From a checkpoint of a small transformer trained on Wikipedia.
Size: 8 layers, MLP 1024 SwiGLU, vocabulary 7426.
Architecture: LayerNorm before each block, rotary positions, no biases in attention or MLP, tied embeddings.
Training: a variant of Muon for these matrices, 542M tokens, 4136 steps.
Each number is 128 + 24 x the weight over its row's rms, rounded and kept within 0 to 255. Layers, rows and columns count from 0. Numbers have three digits each. The size before them is the row's rms in percent of the matrix's.

# layer 2 attention output (transposed), 384x384, rms 0.358, rows 0-65, columns 0-47
089:142172150143118126120135165128096138121175110152161135112157126146114109108165111071110111158130150093106113113142123083107105130138129149120174
088:115111133149146123157103120119109130146117126147114151121124144084077122131133112111114159119105159148153106170156159114115109099074160111128094
091:108154130132184168173115105101118093081137088176132148103091140141127128101085137118178094122137124147143126170136119126115089148127114144127094
095:143099120098127084106129171081166113124115115117110093155080129139150129139136121060136118084090146116145118140100141119149102126199159125100164
089:153125119164092141156134156135121124118135133184139132147170125108109151094135157104114165116101147110165136105119100136139105081125135140141141
096:108134105168142127166126150153121129116138109123147116121126136090132140200137133097081129136170094109120073115111090119128165121172091149141119
096:146109147133126120143114154147133133164112155174129150098128106128134135118170191152111141124110150126148129068157117105098141148132181140083098
095:131120084126107144137108132093112158089130146125153137104173137083114111135139177110185138098120103072097128159126133096160121156121128130110150
087:128150134136093154147116126136115135120121091081095106132165078183107078109116098112118128097125092136085122138141157085142109187144149171154117
090:147155111103097164106133087143153123113119101134130155135116150103113124148141112106124115162127130137162164100154157154104146106075098123102134
090:149116122132155123136153105081146162101082122104144104158119121118102099140112135132122174121175105135110132123132157169144138106096121135161132
089:135147125111141130080117120147149134121098097100128140146147106140137107097139142124147151136115130200098110155130137086105163083143128100107146
087:158088105111110085120121169116153121152148122123125140115128126096124100108121155099172120112153116139140130163122102081116142151100127129114129
092:166114095112135125117141134128125108136139145160107137086105120132074085136123123117167109108131126102125089099141111115113128128106156117149110
093:161117117167112080123094161127139188121157155113169137122132119113135124098088102131124140131166130093134132160183146144145104152101154156138091
087:149093124153136130129141137099135109126135142139131173080142172138164166137146110133162115129160142140152131126139172133102090123150116123125126
089:148176113111086121137130155114153104151095111142126137097151124150081066102145149131117159125123093154135126127175119091125107105105143111117091
097:109140088168127156158139088158123148112124133128137095140150130136119112124150120140102093125122147141126083171128127092131151128125122114112166
089:110179157111127124151109130071088162172119099134135122128155086119075128110134149139096146135143123123149118147161126135116141174125147135139148
094:118137151137125133093129083128097136111127102141154126118107138102090085103100149099156135125106101149121126156119106126137191153127122178169137
088:120147169152141146132133096103134104128116155113117122113115122133101175086125151137180139089126129127106126081098142114115143123114130118121092
087:098084157144116110104121130143184132141115130153143134100118133189130135138113145167125086097133121187129100134114137119157149147156142136129084
086:089137129154164118148155131101133135124118191138157124089106129147131098133108159148144130101096099125148157136091109149141098160123095128091108
089:140159097131132104114140130129107115133143142112129095142111128141115146103129162136128134107125126142146128120148096102163101117115149143119117
099:112104119111127127113128104120168129130139097110131125137115057108178085143112115082122116099128113110090148151130103131157175135130107122114147
095:147135164165144166120186142128119172181126106093123125094160121148106140092165138164139122160118093080116122152176106107123185128128133100133116
094:148123111143126115121146159146106069144140104143143172144090155158131124108133133145137101140124092126171113115097111121086100101119138151139142
089:174127163128092126164131129103150146134132098135132101111150122125110087157160126099157151105117124093121118153173109086108123133135136137156130
095:068141105139124143172093134052099121117092147148143150092110105147149128109155181110104134124100128089117125140115114114143116099146105128118158
094:126130128092118101089124138138143131107136135100121095136128095118114145116143128105108119131092124105082118124150177146128141133115148118116102
096:104109137095153117126107128127138103104122058147108115123112161136125116156142141093132166188113137158121083135148137151090167146137089110122118
093:145130078096124077138111143151128124136117108139154107118138143133138135138117108135125137118171162113139125105111091134120119147074140078129133
089:155121132130117160139149130154088175128117166112113094093104110111111132168118153114186132146161129121095127131159118145139148099165119140153150
087:141097160116136093125125108121091133128091158113086127153143095089154139168137122083109119143132127179116149124108136107143160123117102133087124
089:169128115104150112142135134171073135117187108139141139117055131147072132120118160141206144110135107111190125163144134079155126123106140156162121
091:082128158123113159139111116137145137090152143152163113191202100119102139138176122124149136133135074120115130103137135137134135130084102132129084
097:119117109096115122135161110119170115103139098172117068116130120181170115117100113148143144114130143173129132177155134129122096156144089107077137
102:137146114123084106109160133137150098139095142131126103160142147155125117091098089142178091181117119112156125141128148135159141149119155141127146
090:149145087142101142116103114118150127094165138158173141173130109135106107103107160140127100130138131101102138169112160128163137136121125142146128
099:185095083112126113136151140147098090098127155119127133083122110145100111153124116150151103120090173139115143114130100147130109104159145112127148
088:171109145104149111155133119156152149137123136142161136106092074145130122110112128099109122132127090127131162097116158100110102160115105197108117
091:057146170141105124095095171110157122171128110182151123163173145135110106077090136129105134130151113103139118125142147122098138205075134118173131
100:113102122125120141127081113148127105125129148128142166133103153115167109102109127156147119139104145142127139139152151156097138130135149094158123
084:117157160131165130116131118123150111130155106172107138151133123124146150116148123150113114151142135147125203116182192159141125157122139105145136
091:132124147116161105136112193131149093113096129103116164097123145178089153115132098117117156121143131137113138140111132116099120125163145142176185
093:122137106078120170115128145166113109148147147139100117148106135113172154108083139103110145129091131118143137136103169163125124154124107149134140
095:119105112108140090107139134091133169116128113129129112129166152155094120093154144158154089152132111134129104151104139157090091140095129135136151
086:128132130147114136152131181150169112130142106140104129110129120145122161122148175152141068124104084112150129073177130130102106134142116153124127
092:143159101128172117143114114158127042117099124121125123191112121169135104170133115115114119138119107090145135096152157132110131157124086155123101
093:171124129090119097082157142126163115161122091161164120095129125124144137153137095096135088156125130098118131116126140123125137146171110127124143
090:114135114106121143148145128109111157127138130158087118120123145182125117137135131114097168165124129123130113125112084117105100095134133132113111
097:148170139123134130166124124145113146148134140187125158131126118078101125115151144112160171116142135079122113127119122157143135118075105114119130
095:138140140181069131139075097149104125130085120123130110126133120114165100116125124137102119116104106128153142147128132154112089068083120140117148
088:127129119135134146136152089135116120076115142151156123101108119143150151086120139081123129081136137127149105101187113102090165124122124101086165
093:127103107138168107169152132109127162136146113105124143115143130127121106127146140122125140137161108159114117143139137145099137152109079132114102
096:135132138113126138134134114135114091127119116108103110146117120116111123133109149135108212140108148101101102167132114105151133108104160141130155
094:166125097129119174154148090160151115101115140135126111125125111142147139103112160114138138107166117135080099142131134146130143123152125137139105
088:129111159156108121120132136123143147094156143126157188158130154127119118106123124131194153127125095156123120082092163104142157147110104127158084
093:116083128103100135162132134161086124106149138136126119157125139125106145134136103116120112123125131091153135125116118155090128123153124146152155
096:113158109188131154146092089096113144111089132157107097120145101112155131121080172132090121179110155141120156144122118178154072068092113080116134
099:098103098112169142153135145134119105090138095127151118070146137128121127146174135157153101115141105154106124146109131118120148107139156135135153
090:115152142126126106151115122116127137129096143148126115096105127093196089073159091170114095161113127092128174145159167122093146137119105115180156
098:123088101148119103160154117141157142164113130114119091100140108093128092133145089101135117127100114153137090138087104152116148123136148106084142
086:125110127092133169141144165150081139127132112153103136138158122120112140137150136122124118133062110089075152114123113155115157087108120112144136
087:102163091123127114131157119142152067149136120115148140153100151178100144142070127134118151156122128102116134099105110122165155159122079151115126
095:115166135131100149087161121132148172124112097155138094139154171134140112129179113124124102136102143099148108150103144145125125113118127146124117
# layer 2 attention value, 384x384, rms 0.0998, rows 1-66, columns 0-47
087:136101103124139138128145133125124120147106108132151129154116151131142127142125115128115103129141121181113193105118109173140112117114134156152108
091:129095072149145074117147175188139106121128166169136154108145125135150129157111168106143135121141145145112100122173146152150133130143115129133125
093:104145098163132161119106117101154150141133151123199133137129153117128112107115098113059108173109146109131146148135101124138125083149150163101138
093:147085109120098130122087137140116136118114119089132100138127123120134141104136096110157177076075119128173168135125157121080110153151122077103165
093:139110152151105151157126124136099123181117122111099142110129106142126108137139142141124072107157133119170127177125158121110088125111159115075128
097:095100073064122143137099129109101178146151141122144116168103166145114147126110112108074129114131088157145177117112109145134110103117144131134099
092:146129118127110110131089105133124145159097147138113114121097124141154125119112126126116146124139152145126096113104107112181108104154128099122114
089:100065105139109171114131109153152111140135109145075130117177143151154140130105119139163174146079120132123101119131125166113118123130107179106144
092:153130113193135145149093167084126113145134145143131183157114128156132131102095147070129164140160086126110076118096149111130111141126111141154137
089:150137159134111100137163124146146149151105131110175105118135124099114129161122103136110130134069124154074102121112091119107119119076151121145134
091:130142117108145129077101106115150166129084099154174128148116113170152127127133155113133117140170105107141114153108155160139127109119106143073138
088:134095141148119165136154118121173136112178150131143125154160127145104116167150153124119143140132129130127145130155083156143157115119159147122117
092:142148163119158104102152119162154113096116123152152104118105100141159142124181130124127139114121168193120141177083092130153168124103112121109140
097:103134123149113123115065104126100093160141084103095134106099164119138117096124136099127149099142201184151150115141173154109152111147156111079138
089:144128117086107125089101093182126173107108078128114120108144113101143154112105173144126131106124148126103162097147136112129139125136128120138113
089:117146140088101101082109118143143120105116130172163104165127112126114127121104128135116138073119105082092134123168142136116131142140144156106108
098:156132116088146089130175128118131112121167152064121112119089117163110155114107154138119083160165141125071142163130130121127094153106156126088140
089:120117134090122127085152110153140165113144160149079140108115139109119135133114120135147141118122105130105147087119116136123203152127125165073114
094:173118116100104106096174136114110147147165146110136185129116123135153116176118144114161119155152116094122148114152135117124116135138139138116109
091:106149151093107150123153122149124129136153130139111148160081177126092118090139118118110135119177105151165119143140123143153144142118125129157109
087:137156113095109071124146120089117094115137109122106098131147164121103145134114094136155125095131080087122138104130109157170150164136140136117156
092:155158131131148139130132172144185120126117140115151149067161107109141126163095126116132104146151121143137137134159137125163156148131133167119106
097:142108107055138130148131144118172157121132132128114147132155153124134145076127146150158165126167129149083094148130100132104087103164119143083183
095:114152188159149100173089135131144119172173136138118141134130109147121125140113101073111113161200141128168121131147149125151111158099148132122097
099:143105148133112131153121138104185143166134114137152143142136158164137107101107124126094140071134136128147150148090140125104114103104076115138127
092:156089137114134096089120161099132123096111153171161092139156127135128132138138126154154101170127124138101155165138166143125103165094116114119136
093:086098128086130194156122174133124152118122098130137103158136151138116124111121121127108114112138148147099152149089148097145137133132156119097105
092:117143082102121147118130072144121080065119144145120110124069145105105096137134105135152129118090146133148151138131133111116091142129144110115169
092:047173159131174118155110117118145141095112139108130112125120132163119113161084151115111174087129143160135145136129110144109198141114126120153133
093:118136168094154113146090142164132120084168121112157097122125121136127121122155142127105154145148132148137135133142180093143136035132127100130117
093:118159111101105117096077110109094114140137064159142127119157144104144092145118144160086099146118131087115083152156135121113139117116135119112130
092:187120132121109138103142096113149124128146125164118079098104132163120166095125151101108130107145109125107146133157117105128130089126150112152116
090:134132137158059129107129104125118142125099160153142105122177147125133129126126171116152111115101077111131090139121152145126095118133119136124149
092:152091112125109146109158112112131173123094122110167159119101117119136128096140135134130162102168114140126123107170153150152145118104055132148108
090:120117159134118139129167138141114101168117085106142123137139127136116113129103113141101205143173115167136096114133133123102122099156143106084119
096:118107125143134140139110144154108202107152122142150150165130174109137127136152149112096103152103129131157105116144073130128118068148124111093141
095:113154155132133121109163127087153111163137094137129144151126123127153083111123111132129097133141146122095130074124137092101118082074131129125180
095:150140132136111086125136161154105148113141182111126092154117175128130114159146104143156111121102151137161131106128121162122094090136153151157141
095:125106114152137154156153142107105111089103111160144141147163118148128131142100141101112070144110130185131106107088096154174144128147113114094151
092:106143111122076101099118138126153135138079159103146138127138106182120071108121130178127135098164108136150150102141114147140141165118125112091080
095:109123125122136147159154123103148110172137080111115160138120123156122097140105104192119105108129137134093143114131092135100150144137144143095088
097:097138128135113063100176116145085104110111101149133125113113127153106148136168133165109136132126096108121075114159147155148152179092111102133098
090:101081126180112138154138108135140101114137126134143097165103114115142123126108153113138154114131127135137090106128116156071137093149122097139090
095:106098157129130149107154108104131101075148096093131125162133124120100121176124080095137163149170162141140119124107117090126170144132115104143107
090:124128168153128158109139120122114110164083177162139110101125129119100099132123145137126098137113109122115107147145131091140135164087131115120156
093:127144148120139101122112153140097141104126139116123126127131154123140112133156191126157120150130127098134134153144147116153152121133169091107147
087:136135114127119086135127132158151141146167126121127116132108120117136160145142150123107098169127125119121139082152089098122085102132105119128116
095:135122137147141124151172099149110151123125147145120064099126075118122105095132116126111125158109162155117110119126112093133116135089125109116122
092:161140127174111130166100097106125107139117140160161160105113166192123094165100144152083119092118145131146150107119127110115143137116117145126146
086:141064160132117148149110091190138126139103177123099123118140095113152117104102145150141083129145104134137132146134132115143119121124144164121117
095:136104121152062129119090136118168109134138103112086131135089134142104127160109107095135148152129143123163098109150145133096116155122060140099139
094:062104111149144103100137132107128151148094092155138124132170172117163083142164125122108145134144155103093130118100100121101126097152094104123091
095:122090088065103095130127091150161084136116183116099147096149136115098151151114115147103096141098105136114136102144115134142140124104131122114136
094:110134131077104113150139109149104141140136141154148135178149130133111099138130139115119089143103066087149133135116122138139203132086137122129103
091:122116119149132144123138106099127097182123131137142146147172111108124141128095133105127116109113160163143145154104107101120139118091095114117109
094:135121162147118104170083138147148130132179162122096105135137173117181115157122130105167099102124117112154134167092128132133156149125118089134105
088:137180144150131119107134077138187105119084132146130136100156116128130111120130141133107152158121158124057130108152182153138150179141118102111148
093:150116178117143110150098104165100118096165136139129169160106140155148137152149145144085109105130095151129150082128148140118111134181078135130112
096:131126125140168075137136090078127094133119113136099147132132139143103176111130124099101140120119158155097138136159155137135128146113156113144103
103:141139130078092140129151116149092119150162153124160149132085124128151153135144118103111111101134135109127147129089119133132156129108129109136162
089:091167138118143137137155130138130082143120134130119108151113127113160123186146166106132136165185171136155132118133124121104095133147118110121181
093:131109117159160072155181109143112095147090156183137118113180162126126181130137145113111170130136150141118072155127125120121119185116138116108168
085:113112125147123161107095150083110167123128143143113093133130140092095130131108103159120140119143104144091171109083145132111145105133114099138105
087:118135121122109099127113156127088158101135118172114128102146121158150121116100114168100163134118114092169135127154144163103139180100128116144097
094:140101112134113123183116109082141111152143093149092123124142115136074092167090164115151104134160121135133173110157130124122155090150089110149138
093:136120111094139155128132142112067162110140128126167154148139120150147080105136138118125138153114158105149089143147114163121140123126126177134144